config.yaml
num_hidden_layers: 12
num_attention_heads: 3
norm_eps: 1e-06
init_std_qkv: 0.0541
init_std_up: 0.0541
optimizer: "muon_variant"
decay_shape: "linear"
doc_mask: false
max_steps: 11933
Each number is 500 + 40 x the weight over its row's rms, rounded and kept within 0 to 999. Layers, rows and columns count from 0. Numbers have three digits each. The size before them is the row's rms in percent of the matrix's.

# layer 2 MLP down (transposed), 768x192, rms 0.0865, rows 305-319, columns 96-191
100:536522441519533513561496456508507554529442429423493537500538568512480551550486422553379486452506512494501503499485591531511510497518511455469526507568531494565478544534515512540544542508477450494459520530498539490502609580560442506473544499472526418533582522551603479519484404486457459519
105:501553514500505640520451460539434458532527457527492541422575537481503484538469454473473505453483504468497596494495453527477491523456474467477442585508446460454514558467496517389497503544496520517510463599435564543572517424515514539496432506510459570539507480525400569414505528492568551509
092:525465478572497544496430486492499484456522471528410496570513480446394475456468547414548462482447470540500511467524553453465454550524536442483431458510524516413492524489489483456495448541442545413548501544565503531521466551475476499450440532468494533518581419539503465489493528482542496571
110:486446433523516480494527511489424529462491432555537553493479496495475456546565540521589484512476567438508565507479519507437522461545450525525476441547549533515544503432511495504461492528504527512465498489470603561475523530483505442461565450505527527439535485478548549521492515540561494535
101:542561519511495484482494539532500519511478421479472426550501383431530384515464487477436481479482496506505500434525461482533499434473505468482539558500504508491516481497499430491532468413530490482492529496469468538501483497488551511489517577541498479581456480473435506484568467490504515505
099:546533538474498514533473506549604452491473488475484503471427444475555546536541413521452464501576516530497548532498504514555519483469500506484518527518527538469501487466555458538447535536445530463518530426484505468510563454551541508517451512483455501453487467479482532542548497447457450506
094:458410506499522439530497486505457505533505477549490474437477520490548487511524511544590483578499479433457511551403494557560489536519490445512433555536521456453438485474510570448578456511540545471534514488499484572502513483470463510490539538524453516489527530505566441526535491508467483479
096:528459501464493475442496504535439463472511473518475458498553433461492482553537442468554521493450484464540499529596492510517483564512473501502477418500464561460537473518454469476541463476418455489602438484449484410500466474467453491419541557496567450526570474485490455490477460515576468571
089:520540422496526444550519516508469478559502428484437509470574460525526500564495498488481511507443467497445454463505539522538540483563499494387513511484509470515498434519505511488493521547495475484536518440501492487484511540474493463488499526464453533501513490523524543487418525516496549531
098:497517479445540477536483528521472522481564546512552524490507553523464489505550473480455453498544530512453524544544477532482520521502475475520606467468480523491491465417553586515544572552531554489487489551438524430448473550425472519519523502534563501479459539560455573433504516530410563556
098:596490475496464448434543574497551475485511451501541505522469497407483456535469497470559505497485519488507442525562536479570441479560529521516520568515552594531480462541497531469498484513491464522496529564530494537515468515496471466543541457489514448536481477482481545588506506473516460429
086:433516519477530489531585557494423468450493444487509440519503433441399477536613499506432427462460511466481461446504510464485496525527460482492491465451495533550592530488503495495494482417550431476539500522427425461492536539533534521481465529576457519462515412492517447481503476519502543404
098:422488518524514468451520516546463539533506609562539444536481475499510449527559560498472450485494574548501430491483551538481515500536532584527500467525449505491516489465470466522550517469565538535460529507559545459587471545461520452562522469604496466539462436402489464576482544443509475510
091:478456480532534517472458550561515554585444542520469445471525454528554462499546527470525470520515494538552463468544446469502463545544523517519472491511440450449522572521494562549522474443458490540569504535476474561484461463538382516480496458516476560478488524437494460524433537531533502508
094:442566516456432511540442419465541505464560452479421481488520517503519480517529473503483501507501560471508522497483471476496405479567477497551499439482432491504521475553401460493491457550468567459492478483480476540474507533499447467488480493484569535565474542496586446443507402492543490457
# layer 2 MLP up, 768x192, rms 0.181, rows 306-319, columns 96-191
105:502500511460562516523490517499500474513473480541510510501538544548492548444521481492432520451516496478529609447489483463500482493489494491460498553465522474499476502484515478432490486517502515599501494504472585507594494411474537510520484485491452524529536509481421551445508473467515475504
098:519574628501538508511496468511465540492479552495487489559496437474505432494465472479464513519495487587483525516459455533462498553473479530516444498495569503519529549459500513538498465537475393474493497437569524493501441539433528457525483574509463466523439541448512462515495481497523447521
114:487516538574538439467543520516489540448493479497540537525499503495559496449544605573505513523445466485562479519465416460486500503463530544457517426467467503504466465459543455498464533467535517486515487458463538492560514411488484554548459424506463554514454519464455495483535521573456525418
105:492541471592550477435508426473524489495459561482529496472487492487489537541501563467530527506484555521431415474526506501525464582554485492487464594520435506545529472492566549503499458506482519531517489445494477445521513515494507528482521474522465565478477533525449569450546477458510427442
090:477532533471451542525562475527561472453523483455449481533384546466449503473487457465498467472520398544478479511431507536479416511526480470523543512454508471524542428510508487532518454571483447473498468478480504558504544493511492549462522513490492484475445445507406504518450554522562402483
090:584508461437503526554457507524477548400515471518497531518497490394490494539501558482552546536509508469464505518494505499491433547513434509606480530484515504504463502470492529475514446507485576447467437485415466569510536534524447508517542472536386544466455562498479517476441483527468483535
099:550495534529465559427491476440454553510484497588525586489549467547468473460465553413562490532503505558541530520518518497480585532499475570470474495516552505503508519541460525590417502553553467488540503508494416471484548470485442488444527453510567455506528472493521498464425510521455504477
093:521537491558476553510552541558473539427481529511550402498514506526551513531456516564519493508497495481538519485493535569535452518489518454563489512483484404478486505442461427452431498486494519539461528516482469495504496540425455501499584463562498432521458503421519428557513514499460498429
099:604505445592521470374465506505466447557466552504533522446514544485515404531518555456464530479513517511544495499457549521527521497520552542468548520491535498483445480422492461494484529455487458525481522508531521480474467507533494562494535488490453539518627577566468448486459456379482551475
106:489528465486483569503536448522447498506460474470459516485407518545497515481477570512536514535455488490556505508447483450583478455489438500461539433473456463486491461481481466504455509449567476533529472508509506490422482460495452523453460435476553493425475448501449434500529488512460492460
092:506548523502513530468483455456533475561512497505514506559488535549482532462496544522514511555522464478598524524485508541540526501438497518510446503493515476461511502466455536502508439503537576514587562459478520464533544445566464534476469519517495428580526562563501495504532560501501554478
094:535541507511499485465563542416543428513494560476429512524551494481472484545548437501526501485497548515542534446517583479503494516487527534488537465559468500524477446474527451553523522477552545461475532417490531430507542566377532454513482472511437457522456488495438490489485516494508405528
097:511447513543461523528421458481514531482476525514545513551513553457515499502522463543497511429522480546536482470530434553492474508496488464450506561587534512458469481483473546503502466572483589495517520501487482591513523461467531471517550444453484462493454510492412513457517561478475477446
097:511551550465458502521496483423561536448547527499474498471464454499522504546436488489530519490493599531495554527471476492500476478546439524526526512451436501531448484539480524519461423540502489454499463495490508574546513486488457433466495488543470494520519533534500571464463496585470499483